Weights of a small transformer language model.
Size: width 128, vocabulary 2892.
Architecture: rotary positions, no biases in attention or MLP, untied embeddings.
Training: a variant of SOAP for these matrices, 4761 steps.
Each number is 500 + 40 x the weight over the matrix's rms, rounded and kept within 0 to 999. Layers, rows and columns count from 0. Numbers have three digits each.

# layer 3 MLP up, 1024x128, rms 0.238, rows 350-458, columns 0-127
481515532439486491528509488500483445530495443491513469574476492518507535514563498445534498475509601517497481478461513504531548528496503516536566500494448462463494479575500551515478455515539493503535486489488548489522496506505510541443442494501512524568568485527508588473486523494522514540470554528452514489580551509452480476517488509537485456485528512490457561553507462528487592540494
523533590519558473509490479518579562585457523551547490446495477561479525508508578370565452519456514532489553560550504422554472454511508473568527434548530502484566502518523444551446485470576529541474463481447654465465432535482487498442450609475523536552512524556511502465539523615473538548530443518470487527494533475456471457422528503491376467587428493539489419565421366532529461506485
515438535500510447508567473500518446561465523587496470482438485487486510480509516553523455430482509483491473470525558471518425533511481500521469530572522513504441604495498489485473516516522498513448426467589527525449584505539512552543458477521547530489542403483484482515497554487446459486457529466471511518469505509562447488475506480473513440588555492482481547531541514434509511572548
464494498497475464494520478497485421467453545466453518452487427466583508486491480503508446518458506407478557476510499564538497616516525490476498486457529487520575471511430461533527479509524449410525541547465532533474504533512445459505518539505588511518474522560510557461452491520500465456495477494547494441546556529478560480527534548515540527398549462503470523503491460535534457499493
476450534540475510463572534400469439439465424512484562550436469491447515552544515522541511557589489442471567506536521508460539521491491449505530496488542489563525503478442454515535576522436493505467479454479469457533492555530490505504548529483464506511472461522531499482474457506432457491455508538570498448455526473497423484465549499475537487542533479451484508501468514456525492492550
492546493506463527496475501530415480509545549422505542436476434436589478524512519504472522505439481544491441450471553509494448514524526533510531493464532512567533491543565471637418481490553461532460426532452490569477459436519475541527520487485502378550488438408621622485520559529474475495516444431459465423562514526511584486485573504421523497462572548445490452465537492476495416523533
495538462472494548517516458539475481529518529561442448481487528449528524483503574462475493498452438489542500534491504438559425385436520494530458507506426491491469461477469498559525550456476434506494487495550538452504461544480495517539471477430464516561476491446458468449529385528414548528524492415513471530576480516506482468475578477469521384545553435440500510436539463528530536470536
517453508464476472481541477488499507433426530452570511524457511468483558451576449449425508501499539560507494527560498503499506462471532508492511553479462510495477474467544535466496482490538530454476542505487549453494550496467452531495481428496529472482458529510454511434472503510613461476567490522548532545541504500490478469497506463551507530487433523512441521463540498490441459541465
515503485401487456467559456521530534514571516488518497571494475467500479494508496546466518405415501574539503480554461444498494514449398458531573481489428516471481524494500497500482488417444444428592491524561430530534563512465494459443483550471474477436541523513544504546490437458566493500437567485586495562485489463486464580489400506535554506512521434398484547432565531479449468484435
475469505517473497596519480480437537511450504454532455476505545441572563511471471547506550528489536542540487499495586541585470484478424474493529539535492510515476546514494470496513429562544475464536479468456542506434529460483429519529478477473512518535506569446528487567471488484551465472621493451497555488568500455511489482494494480500492539542518529549504471524480565546485457536432
514476589548460569442457588473507494492489528460482557473413536476514565593496435497499499538513543567472553470465401515438455514538487487496546530456515472461487479455500490523509538539500469532524513534566485551436491478468484541455482516524495552479489500563391487489506411459484484500492510525470462447497440468518496498572558449599509424474493554520495410515509554427534459505388
478530550527564485463482513456409466402493518494484500453386516524562481526486498432472507486502537489547541517493490474540507451490481379514511464536459424504451521531429468496490585577505505585503481428392494418480541580514546435485564541432529547468486418519623479460487578548516521494584548463493456524478467489634547491541484519553542511507480512442493446400472552434580502495503
516442502469486469549530503451526549482485534461465518546457461484509484510461502508556546493460548527498447458567445538435447456493473452518471496453510541489520500510531556454449403498494458401443520469466417556469475424412452567501479518526550534504544511502426472497460462500472487489550504595505544496523468447458479477481550420465494459557536489530528475526523481493474484467498
513466482439457512499558470563483502538511518456485406552617524557508498505540479513506461512478498534502510522519508474491508463526501538507515573503498505521501478504529580446466478536468477502496472526532463481563569488472445504542478492475514482507527424526492496454471529463491491488483574500498486471470498493471484527510505504534518481493424473503535600536487492510499487504519
462488443580525515466495469427522529512520529458550454514408508471511547523545519528448504475483496562486497541459546582494507425540495455469555522516503585453537420538505493468485471544503547498540500453531482524468504465476538499489508546491483484490473488510563592468467505535512422528502525454528470507514522435499436450415519554525512525522474548482509546495534510485488574462481
551495518578506504448540547448554524467462556526469506523528530399441458473531467523454447519481535530569460460519523463554505440509468522488458456500519517457483516479445487505457467428454470480485507519477500522428529552494550559566489558473516487524487448496486455545568529517532521484470450484481464594513447440546499537483449508560502451490489514479498452570463541440478524481510
421457523520566588496562500527546501468465434525498496530547545446402590496497469518492423551535528516540566551530505528480528497499500568493481497564511462490495474451549472534511417432474431525524486539487567536494517428565533490570475512476466497509521493528502486483481535525422446503524507514493491545480434567496442531508493494445462464499467523479481446474467513557565477524522
465429438497484554531513441441490474396541472530479511507470517563421511513454492482529473496549577517416523511545545581512435497509467515476460586558520473464578420599495530456467482465541505515457432465499559471480578444483531540585430453485530536517498499507428457512462512486451491402530544510420508556581531634440503519510464480503515509475436470478479516480470462522552509510512
533489543477480500448602518455457501477455501500494471489528499514464445461501533476512473424487457555561425544547555459471530556452469531445453487498506496520535461527517492488561526499500509495488429477487495529492484390478533519534528443492566501451539533479495494459460478528494538473489458524485497505470509506500438504483497512483502438467566494595549497466475532556502513553417
438497543517525463501539481520480495544528470510447520583524536497429452587504513584536555480414549548495469488547496424524522493538451475458523522532485493500475511460436525439549481502495487494508562535425458535420487551490503448513532512468468437504538463425477474458469446499523467500510593540461487510494499491528530549531548467498527538553484506460568490524450451510497536447501
553503563439548537457518453424496483492499405562539472523515483555557448526502561530511596477481483519488478500502533463483499525543460497488481438471447454516463498439489495555537520503510440441420521453522490568498520472397453491518508526479460494511534509465479441525491543442496483528500531521517471419554479453514574531511555525538478485400473489455496495501483472492445545491418
453546460578477528520551433479474443468490478540426491504483610492495471537541544476472456434513464452511463572567504548505500512525563469489433471518478553452541471539562586505510527507434481532487555396583485438518529516506479538508466573524521511475481493434478471477427486552541469491437414547507503553486520422515535552546433592424533560492538441454437582518507514434530484520418
544545523571538496536521499466528470526510550554524442489486499514532514529556438554505506440498514489497539444475466467507464456548447440470489525577590501539440425465496497445423434527506526511478543501476463572444509566505562486508433546526528459546381458460512457523565522475523474501439441582550488484520471532584457521519510592548468506525533470524514407526402484514454497520490
490526506493522525504456508522494488617517562498541535584474461505498541482490483525512537497490523477586507512504517439470463508530463439531423493446499491555477491527512483523511535460505565521590518522500469435520483533575469504529579528501488490479519496446504528463535494559504488484500453497480491542546471495539525474459473514559508457516518487591461543490498464537493557528489
452539477502520431511534539492532521561497540500546498517469464448511485428376465509511488513606568535516525489477541524516482526508487470489449467530471511577442468478448526488429467492466582530481486479518495530476523551468522468514537548551525458532549493538560577410549537501524586457448522516487493559635484559558482485433549399521523437512532489428468467540527516472499566451432
568437461515488490446535485472547483527431488594524497522477501497455450510517511459600499500458528582548529528537489482546498492558502519501543575501488557578497485521469571505454527601491515498550460543493571473524504498507527523549463451530486431504500439492472527583513469572524497488442488502506542517490550492429563501507515501503528550424476441551483521481430422453569535506510
539476480505471530493505512482459485518509473465476560496461470551483439489538428449453517466530488419526479486545481493499471480570562520476540481472395529553529474451460478512416418482506484508565531510528566481539454532506460423554499514482446506524422534497520521540542493449478530551486479551460471454537501480496511529467471521430550476544503420500510478516524510486464490500497
501447519498510517485542453510480466508505516514502515479481444451552467502544499490512448540439574552563466472547489508549461470535496492515466454534518479561499532524563483553560522436581450440464471575431538575495420493521454571569507530562485494533500481504447460510504468500530516537483484455484517541571562486484603508498488566471503509407500468509516512478491528525458478542560
522525455385511549439471503417493477440485564482531514514485457467549502535502436536436460468429564475576510522559528493482447574477489436454487496492533584555505467435486525418562513607447454566518401537573457527555577450498506488536510495468506460481385424489446481471568507496541517427476517590567518514516359537521556461533530522458506433450488549449513560496492515484510454570494
524471470533505490436501516485568460503495498535539523546492522510461484470538440495459452459453518501505488515511467524469534528527447527514515537496518549519477522467499497581461435502492511553464441436464517512509534467531507536516550509399547518463465502503527461468488389476512491506455503536575495482534568443512521539462554553509483539539467490484493516429467542464522594495517
483564541588453471556469542518437462611430488560468490534486521483448534531490417467480480456521480612488530526469480475462492525499458514526517511475515568548434503526531510471518556524491481515538502500517568454520515440559472505436502528472509504496514527505478449507444550510502454591534503545476488525490526485496433492495508494517555453484482430475563565430458503533488532545443
449530537523494508528544577478497431538523491501486438495486511481545465520462430441482521523542464442452453475518583549513471488484538458423494498486460533549465566520551475492437535576428594489519506548490501512472489491476510532431552449467424460440542497473488469536550522575534506502518424529591389456517518587504482473552483534493509511513453502521530518542504500514455480456501
493535485476464513517495464496539539559470504474485500511485449457474536439529535553533448452522565441447542491497441493561567465526514569523507534453451422560511480517462473409519546553490504570493539546472546399518507483474424470483524468409519522516416448490531532492510530481506418509439554497540474436415536523487451525575519505535452493422551522460480627390462449497533529470461
475509434558452496456493474578498516530459554485529549455480489552544473539462486545550500479520431447497535535534495527463500517458384549523522482498519536467505484548564482460453428479497519566518481490517598524480571466466526501561457423588490448476517483506579575514500478478550512464414549499446553487541598499546492504498451570509425549479523438511535512493539488516565525538552
481507494526485525523518430479481507505452511525438537539446513478579499515490475442431556532504454504509543510522507533497471557440494572562518513515468512508500512463498578521478462456486511509530534526439575496515451541595506475533489483530500532503442535465493544522526488499484439518565421472499556511528568512511466510561491543508494498466496478500480460496427497490493487494504
453432531486433470495498525435532442488340428432476567492548500515511491511480492456573481494538542430492484532519549606563464448515522508510420540457483553412538497562467517482558556547464500513448471491476486520523468549474505446486483468443554465530502485552468529506532489601529485476571495523424517515456518571526527515522530521565415488479513475453487409437555457462503440475458
473509560534467497595504497459539512497569471501507512486514505550441495570487478523523483515542483561489507467469577553447526472560517476499532516541454557450465516458522578469484470497559544539462485563567558512520558513535478495495444521540501538465471561574497465462495515458531447429509441509464479562530505415490479502475541521462534504457427499485474570438495487389483467568532
489520555450518485545478500560447471481525453494540522534443513467506421556380528521507462501492422557465534493448522479439558458404511414478562514545537438466497579476597453527490451531524454499513505462493501540503533629456535527578473463519497535541457456497453464497493493426492539488468587552561484469491564512531520409457552495529461506520543561447476484534489446532448507459514
555464479450499490455498490494548469545562469571500454516568461475451553532523547484495464486503507435580475618556444519559486508500463483481544494463508458571578482483501586511572556458489527483527520498502457497460538538485410516485484444510574447531397547542467513470563453457545464539487483465520480563440478480490469496471490499515457524511545566510561455616412468484536520476549
487532546564466470509500496521486525481500474449499547508483488591453531456516464546465526513525511454498478427479508502493478458459472487522557493534446448543563556459534507465463461514487511558540490521478543504426485483450457546573411534504516514539502511444499531534487543458466421490489500516553566503448550502471503493470516505497561437569572492457534460495484532483575531457476
477457473525382574587548515489472465514525530491519507502405466477485500459518543596483543389481550539522540495476509421471522463546419547514509441427523508569474487518553477525469521491485547503507395540500539496536489489428498522503505470574531512499532553507461518537542497562525508579457426472501546494528443501485456509486541501525569549517497538459560546536427610534613487513548
531382500449461547438483524503462473516518414515510445550460557521543447540486511501521513523552515610515491424511506554497455530499501493487444500508439517498529447529515449588494521471490512538528513504514526454520566503481523460484532524565529542479554513481453548502553569478557530513503520533567506519558443529526522515484502481495512581470495522470503504505548567579523519475486
494460565527525479544585513437528448512500466549541498550458479495488586515540522484524479430449461509506448588508509506464533557542447492520489490456492493499469484517497531542477590540467518475455438496510569467487534480464510489555461538464452490425529417398504527505446470522556468527551486487497548481548547538482507509490433490494458506499544585472478476517508514528542511491494
477490464567489539483543511481492447436509513519474443494530532464548605609494501518529463506491503529550506511569490528474480477514513480500463437535414470530506492490458473385486495500533463597539440549565506524514437506497465456502512545507532504529509461516485504488510553495454451494552433484542437456513494483535503524480508501447521464557500483539474509520461449527496503542465
458526452485509483468487496418530478496507631460471532473517482456550465502521500492540466465518526538497545451494498507528495491466467501489536460518563505540545488488510452503521518523538518508488537459487420526503512495490481498483497504439581484425502501465507513462493500481469469499512460451536498403457502448481482521558518522441564467492422487540567489461451521492533454497528
587495496527496523418490537545455482511460451541511497483454494569501507533472470520499493550529526561442453558475465527452485600506495551468514453504544444521495518520466539468525462568443536547493479460559540538489472474509484485490508535515559511531495498528447486434479473490441427515476484482414456512447552524487505500499455548455440563547556474504459515474456471504510468556461
501489433504455535433512486500443407440513543476486523505475513526551551507448455511494486491452519493474481546453527512526444463517510513553438527464558510557515510506493476538467462512423501512561481396462513512510519561520488486541510528481479440463565526456516526526502452422481442470479534539548510499544553538530507526493453510464567468441413480446529412528571542563506445448507
425502514435512494530549496440483478501554518554490503446531506495560504534547468424508492534446430432416543436574521584461424414542447472537575532458517512502530499536540442585535574529490541494526431496479552433387527419482444543501443441535456507462567396425553490454517580530479507501518492494439509485538566503527521446475464522539548466410524433529446448466467509499507473433530
504519541461494462481498489571490503507555542368475523492508502441517489537483458452522562515464553526522475489510518586510492495534552457493426544494498473534550511529553451481495510575561442423495543522523539526501477472433437509456442498458453535494497479534534497525479494572489584489569516537526513560521486441517442484557520487601517463535462513505483499448478420544486449556462
479524549509483446508489404570461463511483535499521426477581511463537501460535503497476541484487425507487513435503565471456488426472498507491544461441523449502500453576572416496445502484572452547505518527542468499456530521497494462427558505432468522490438477465568444559495531463527497465522419544530450491477506470545544457430588515518550514536532513561498471509474429529511540531544
495531468457494464512539472478493582514501520491547512498484505521504494438526477471517468516466497515548536474549529466522538509455445581427518507445498489520552559414522403536545460579518509513457528488481474461504553495498508539509478545504479456419460457503528515509530475560462550467477540550509462527515555575492522484555474530483584505505510527483481568437523589527519497483579
570529475540494524515541473415572515491544609472415471470444459551532478470506469475497544428486512542472530504511547534513569519430526489571463532535543530532412558547465447528537516522508490555586517465542438495485499537446546500479507518434496489543495451559472493529520514452528448505457478508516532428494522451498423506470529431483506527535502530518512534484549578544483498520544
508493562493513530502484499485491531529536568472484512544384444426508495476471524582452564497476533416448431449530550475484530527445526524500429525501460444517486516531504442535465505531516512550496491532478525514489482518483476490488491454445445456505471453552542536521524552534539460482479430500461501476512553541525483523460538543457480489514544519511527468448445423433472466468485
474481460416544534487528440468484514438554502475520503461530483571491522526501422456472565464476530477443490518513495511489514481503429444534484478498426562460470466543462517422476399439448538469453469495503549535490618545524476529551480466516499519539465539577531480453564572507497547556516444575511487522493488420540465484456474513430515459531518414550506454492427438534482499447507
515478496510532509482556489545611495485492518490485518496468468499479569437421492573457473471451559488438501504512564496467508507486503493485507415469450497532451451527499480536473490467440592506563512491461480529502540593481524495484510512468458543515466466462521473501515508459469437537552435488505487525429477473510487523431580499442554500517525458473529543445598579486487537406526
456519570498499450524449450521481511555433480473476423462521458449525542470516431545387534511532425521510528500531468477533497538497567457507488513455480501594473486422546508531528418453472484459479463510477499466503532489514527463467444481490500489498438470518487478525542528485525509490527496504563516466495430469436485562590528529458490484460564514485463483594513425518491506425472
528485460516448511493513574500439491525479510534491539495500494563529539518458577568554454469486511503492582494395466483507461496539546582518547445474511531478470477446522501459459477593541454560498509379525579551513479516546505527496509543517515476502519531489592566474522461420480489463516518613444522515582546451631455541490532537475450475525518533530529344532511526581526444438537
472534516441514573521440553493505432526493547508495495508458506520583453484466466512483471506496455543541507453529495560502503546537541492422429454475482537379469461514498555612438468488615574414468493532631560504567503375525477563456445482459508439586592518552467469493486415533549545508522469566442487518517495496501457560541560528413481452417507495469570516559495512478501478517530
497440490521508517492486432481557529426536460503444529428443470459551511565492575467528439524454432523546518520505538487517458479484501464497469521507583542476489515532501532522554466508504489547500497513480520535449477482527497523471481488445470456565435466567517523484466547450587458528441540477460495529490432453482536452407471590486458512447539515418498502535495476530529550464531
590492475528496580477534422564487427462560513359491498486507521562491505453464515585475494546491535550484500518470409491515544485491504562480442505546473503548531585472441504541560455553461452443521508498482463483501505569441550535492501527472431475512566508474464465473488553489502440442524541481565497505429480464482462482507472548539410489485471502494492469477588530505535442452448
484460513485476469471529518542510521514453481390483496468469528553487459502500438465463550411536505504500460507506482583498541458547547476467465541530503511497523475452506584455436471543501487471520601496510493472484541567442562523525557459463494534495503568591456547516494498504469479529497517551477484437473457491494483494494505536489506542469428542466511515474515487482463548571471
504460534525491463485519452551492529512495538436554495499523459519537520527498561447489558567440520611496456470561533486541515551589485539531478509480454497452542493499531436498528390517479512463449504584530527493495503461522525516492525522543453552537524495551500540491531489495577437515533485569521489580466512483494471493568521434566498494530513495526434475505538457541584442543497
462542541548525516499477526435524556464453477540460488544532476571456509493509435466487483517537516530594576488483555535535475496509441530468517531490470420510528558498504472480506542538470485451593503496485488512501563440467541434438524494536509532493503486500498512501403459443423501524470576535499508558523517559468533485509413574495521460463396583437514538517561532534489414512459
519469565506543449526458455498535453506566497456495489518492509428514510459442499495486489427497438479561466462491503478455487516512472457495522490484484482505492569473447537490556485559515571435503498526453533536501452519494537492528521515512519531462557537528502483443551510484548572476532461505480428542434535493561514548583519467541418493457474446497509451462519549470483499544423
531505559509479456573536394520525523464500530560549562526559413605432492501586492523479536511572529460565459535546517559457448501507464538461447419469515562496511543491525492592492500442474439442509468537571492462495550471498581538526508449547475510518457481512537546589525400450496536509502442485479529562550500516461518537526432475433522500467485526535465484491512458565521525532477
499556499494544551460451552516462481508484536493466542527503469544458522572440450579477475497518546527514476489500497504520508472581468514541498409484527461447500442454489504525477505493527524504471522414505525535439454517429487472504479462490539486526466531585483486455523479484533550444471501504530553466507485502526519517518440449491475459470516520505486497462493441438478567463503
453518536574456536489485484456517403424545544541498475476495482525536461592461523504452486437505604531424542474466442500518506492447442520492472495412542511503546492530485490465469548513498547550522509548543436491496510479539502472537469475442476621513462477408591506530518439484575480468532523498474474546491511452544442502508467550432477479525536514482450477463517499511464515478516
447516513482520581538475446488461467554511486493482488475533484465457516537510486471527430546521496540538526508447520471500554464516536549486460501516532517519498501486561516528518507559499541538482539558533541542525448448512384509489553524496524482533499566517490573458530448428509492481528426546473517462507500439462437533453559458481506537476493485541462526542484574501527549542482
579504569436545523495489478433517531555490472519543460474461518505476441466503479534537517438507535556461520574494513556458546502502506486498527501486507489425466451520519491463521467481479487454367544539517468494492474480510479491493459460513516480529500428538467452435553466514533446562449476505554422519495543527452518498474540520518499489506459432491507545521425579501475552516540
513545555479502528517532500516450494561594587416499566500471484468538454514458491440531558455498500522465469491511526574462509522467494438555516492482474548499482562522508459516475494441538474440449430472477526476516512461455473495488479509471421507530510542558545497516447464523480533515509455429574529462478450471540550508493529472483475408498530495572503412559490448474559492527495
498495519534497495490549509443505495482498482448433421511516513514491561462494492510556502475530542577472515499534510491556499497497510485497548531450435471460412438533495442469508549559524526526495549494415493541485525502518515506565509478442518530487450500440530507484545411507512452453433481471488447551470455598488502496475511497511459476530485508494522508517446530530493530516532
374484492416514555441523506486555497524549542480542482530501493476483493461560498506484493503499517522475483519563521478478506504479511418474501503555452549554526485534490472480519482473479524483570508530537460497509509500421426442539500506520546399461569494479556490487500534483453521484507529466515498521488479558487523562447545482419463538449484488528518511514558539514480532500432
507484526500477525497469485491514514560569555505518480568478565483542550520400490482487516557506534521510572551482505489568484498461527481457502515496486473464477494545574483441526526479530587518471545465555448504508424513528496496467503497467474492465482509480501573496503479505488504546515517521443533527503534539447460404489571510510477483530484459564580511528533482571494510540472
475534584481511589491485495547555473547471563489534550577546513508438504526509506525531457518470503516535547462430513498466481450484451568512458523581470478462508545450498499481500479488459455539586468544532574494534558421517524597540446467538550490518508483477496554535480495492564508526433455518554473493484504441425530504515500491491529503464495509496518505545443535458521518546497
486506494513459532495540500490529444544538479450427474538465547499427582523535461535506448468534452487505498500561481505406592484466530563465501488471518525580494489429492485514507493474535533513614548483515464539450475573484453476567481404589520539558463513493509471537518510408463524502498565537435482528448517469547468474470513533516443523570459540477475463443509499425431479463525
505493554491501520467480484407523531498500548545472443451595561446498518513482531553480517511511560404443483505441539476505542571434507479500535502558569402450501476505515464493511490452496442513545490481455488515464501534476491528526425477475488495440497494563440502467564485521444450467505501421522472494493474414501525571447464514515471526509425440414475522491486509408560457483463
437496540455494525447469520512479527502481583498500447496474487498498477502451504466504557527564472470503482513517450413558526479434490476506520515455535504506539507515460487515500547440508500501509495431468499478488550541455424530527440476494481515475483553565446566478580509452537489502472462479445477480520495424475485508467509497546508504539455472427546490460543475513546426523437
553535536507468461450488550513545551482547549412476494501531526510504531503461489504511554537436487499463532513451540508543469499531494526521473458511460554491517585491451529479436501603431478500527457458419477477434494490513508556456555534476529566466463461514473423505448498555505537527507464494612458519468431426530520546530546482533500522566496520540474490509513494549571585465484
487536410442509495518476494506406495492522534497438561489538461613569461455429443441506546455436543504512555490500567434557440523557528526475474523447464516525520505522438501414538459446510528563461508528564431463471580542642449480495474515506591523458531455450514490454488513470468591495476559587464550539508486528573429494488471553448511474487474442464541516490496533486519478432505
540527488423525498506598451474572444493528453527557481536517491522423573484537532469497556519557557504484428469516572508506481426483454481577527452515443550469531601504531496503501461481475487513519380515551565515449453468400369527525518477530454461549497503467505535466554451474490474527536454518446517587540532474480531510465496497539468470486521513481433562551466478477530535446533
441521525519487543498496522478531517481494457584466551454530438565493513536545471516493526501477445468592597498520473500413525492518492542551436542502496479500440511531546504559529483530494467517527541549487527518509566496536473438495498514546492467446513486578514541468551509475525489469545631500553507435514542504545530541508500505491487495517504534427456479459473474450430458525479
526461430494503502492600507475546456491532461531456512537488468448557579466465509504512522497577480542541450489560487487550434521525518507497485454434499490513499464547500470527457507538563505571522466495518516544495543580497470502549515528434396495523522496368499529552556453522492463463511452432446451460615477485505597502438497457501367405432515507560567485490515433461494487509459
460563516496486475441530491470530538479484473416505537574513433514514491552505483491388580517555443484474503517448485474510395525459505438471521460556515472461532521499502524513393482522433478527452453512546498491500549520560497486527527557506532537455499501486498544429464492543491525459387469512489455515468579457561484522536511522451555419484564495517480450519501544434517506469557
520454489474444491481503535510456461548457470462403499517532487493519466452499470570508541497517552503520487540499574517517570543479510474470467443473438473483433544405445508519511506563561527426551525525443588478512442566598471545459529463472516476452480475474510512465530473530505540506452509524522481497542540413539500476532476540473512519498510553633458550527563426413513522449445
533473546492479474485542488499551494539531567463528470449510491490500551531465525496485542460564546457542488451544546492513470484558461428561537484520548524485509550545481481505459597536490557513477557439504434522432456504497474497472485558466543501441485492410477430519500553544495468506531476541531502493516541500504498467521507550510455491564431546537542451538457467525516580533516
429534518445411506524536561533567445491509497523541528545460510578486451478459583510472536424462523489433483469518500501474523456508449423450497481449475482505501533446470503460478515494520443554477505550460551595496552473448432513515478498512459457481520467503525495437480509487560508450465514509462550442503540518491486586479542552484486557531458430429522516488461528432515534478494
523481460541511531551502472507488519506469564525537497504513477560476486471456479517518497440544483525530522546476467445507500465495491491495512492497502565577479508447542449503486530510510543384553492472460490464548519449477530532556476443544541524541512550533467541448463560480429454545490497497465562495604567447499472509458495467448509413493493450482481573539488427561527472508462
521486518534511535471501581437481509505568469507489503521518529584480487550534543483507510481519505422488581499539497529494493547480472503475459500535436459474486542452493612489458526516486509547504412469521426534521527491536473487498511551412507558491468454462432460469421540508478530522486525514498557505504551525529481397530472467472481496532469476415498525556474437516548558521515
468525528487447517500538470518528448534563515536511509468506563480534509552485482512455610518480484481484500512529494520411522532449511456427496530487451508494513396567501531499481494465528483524553524541568522505486438508530525545410478486505533441516454405481557473521461490512502454451477555512518498521414536497524525465442554567489535525538527469562556552485431487551483511451456
488536490510536533518494426440474396515547524537523547532522530496484501516501464476463501472404431459509485431464515420522461469502503507467593367448481505482490545474579445477466513541533510527462511493465498469516549457480471498471520563442413508508565498488558586491506468402508470498522542503373452472504493500509485503453508463499488494449587475512503468478502492512494505509476
495499496488505445548517458534468517456484524524499515461483498456490537556467494484521490498487463487509465520397488511559480487474477433524539492476521452624444474514500481513459522452504501527417494493479495466500519523514484446497465541429526499486544460501497544501491510514523527478424499482496519505484485522522565514476488441419526480445518470407461473434496459526491505423515
482511517476544471499493519453509552459492518479473485512531482515514438519571453516517533490567479517464497483473476523585480526476527529499506457503475509581560466407465503475520507509467475504469509504475537519514473463468412436471499512510475502513556495537420422426516502512404510531501451461477457534464512495529521564464520564489507501520477522450503485516450515451505572492433
498531530539511494542529428463475519515502453531451490500504492485516462539518495536516560493538512475519486454505502463535524490493563571516514444504542451474539424472479513541535532457561477501560507489499453548451495496424508486492490448488452497498452471507500447573531507488498507491498549461480586479532478534500471504539522513440508480486498489448510507446525473487498517513491
419461528475503452465481439575452515509527447491484455504505475509488555524477506575551530436493552549471535589501483516499478486505498571469451471457457511447528453493483470519548535544438503437450440544449449450533536478510461553443500461476481462420548473467577533517426510525559510516493529536509513472547509539507447471498472530494470380435509496558446467503516436531477523419493
520481473501496515548566450519552460546498502428563481586571456521500457509618464564542571507503535558443511423527479435532434532480486437555540543412513503580568511527482504502596438607504469428493489433581476490462530518562498530491387536540472408489530478487491569484536478541485513548534538529539522459481472522460521490504512451420510474514514512496569552531545465505582467459457
524440562464535502478510481510458565487490517508462611493406516524603551522614491544576563467516469485547497468502465435450440546475508577518467527459530466458479513458503471508540558525511412450544512582489461437466494463522459503473466573496473521499482508448507472549490504411514461527591496418481507553607559441440512443521558517525474486441580393509529516514501485522507486447424
549548531477504479521530459520463488538513404539492555493444441506511513447497514525509467497491508474483476514489579435488444574463494530496492436465523466546477455473501480536523527474514500507536483534487498453490490528475504446569450547452453525503511458483415451509494490503484556513488471467598522559506554519541494477504521518456569510532570412459487454542461471468495505487522
460574560434559577518477393430527538471473531514511506442543520465502472495529436451501547505483500520500505514506498575514457604540448489475478448447519520476537578502505493481493491490538472459462489478492445503487453429513538516508536469548470552419530455504493456540519542506491502576521475470533494463484486479487521548523517461539498451547494488520505487496545460593393439475443
442475478535492480522459509491527478615546497482455481545466472507510533543539450464487472508515478488532523485525497500525467451555519465521457480515500520514465457492402502605484522527485525468500517494505450499529557521490514540500522463507483509452508513462507474460465529566550564467550460517412540508482478514495409483505530577465489452472513524497450480557425521543557556573551
503546478502501527522599492515522554505447460508496515486478527480517550621474496472469502437573508478448622493426559527443514520461559521493511478548494523496518534535544521492503518512487532455515645455510553540452425549457462479500513531523558533501474542493457461473538510412604420471474471491496539471416596498465591630553507457456498442471503451504532533515483435506505473578491
498498476537476528447539463509478486527482551498450582494472475525570513461507453433505463525503522564539461538505498473485512444464449477466449448556572504504500503496572527532438572496559554512502463467514557524508451476491541453485467531525467488548529486516532533517517464485482545474450522502535489561546527447435477597483481444451458492565473464475448509446525501554472478573443
486575554492496476536529493518577426588526477524478535545496489485465568515458507556487521509514571517493503567512458501596446489498504411511600485518446443471480547464578449551469518531498439518482488422452511553485437579517437525390474470495481466456465543395523484459499444534514479464494499446529540446541432559502482497563547404497505547447505468496541497554550500458553474501464
413553498479477490532557488471441451493502514501524481487503449519500520547560556538429516550539537543420445494415453466565490521550487480549432471504533472501520534466435452590485454393436521458478398548515495452496525457528499506542481515428479414455476490508539475561481508457547520473505507460503474521426502486445507491495536528501520506522540456505528437542488476528509513501546
542540556515443498502481495465545513476469531488529521529472492470468508506463503579568505561462488537512496551457494499453523517517494481540482527548517491548459425484452515548502525533532523478551532584509410476512446472477543486495496507480584500504468483491468475535506565528515535531534480524548475481452470462527478554463473549483505424562470513476536508492529490474444454444521
472549497477549448490460523513518485603518541466551511521522477446504440455497503541561518445466501427485587541523453538535444481539494495526405469520465485535446612510591483497481437481499512515460451471478497543465585592494495475506487445473549487384500474424479452487486531536467524518480474585480445488461487569479464473494474482546504479489449429477501474516481586469548464507556
524482478535516514460520497549544452463536482486452477540453536511493500515414544477544415488531467537503515517582521505563461462437467503579610561530414523515558533518472517504437544460493470501574477480524457441523412508495489568471401538451506527528551461505445443524484465531524497457491528446456533515474449490455497498540503546542534483497499517548595521508489507544456452523504
470516466531496562439545487476544551528459469493524491470544522472501515526489555521496496466532440588513499535478437498504510544468556484502476520531524467587460490388488456548535461504505454522487540506469499547464504498520551505473566487451439494492507458581534514476431485580490493495610525456474496539487582553545570492494559502474518451498473538482445543505471562502466462471504
438487471505452448544536477436467561426464471494496480427501502456499486505473495562518450506539524530475576523531519508503509567526555489484481486449486440486539545503534516597505532514476552511543540416548508451477567480558488522536440489489489543443463490429464507502487542524450494525578475459488472472485522557500420470518539471622540457479470513469466506515584508472481463483462
476501499517497447510492444555495464494488524487493483487469501486451498492503407487462523386489515447533477548469512473476430448455523514508494467476529553500506496468504490586500446523533534485469491543557528459438503514495474511518613507483486496439487502505512469447467572499498473485516445541522592520484386480561535522504436489418573531484467514421429451514524479471443518484498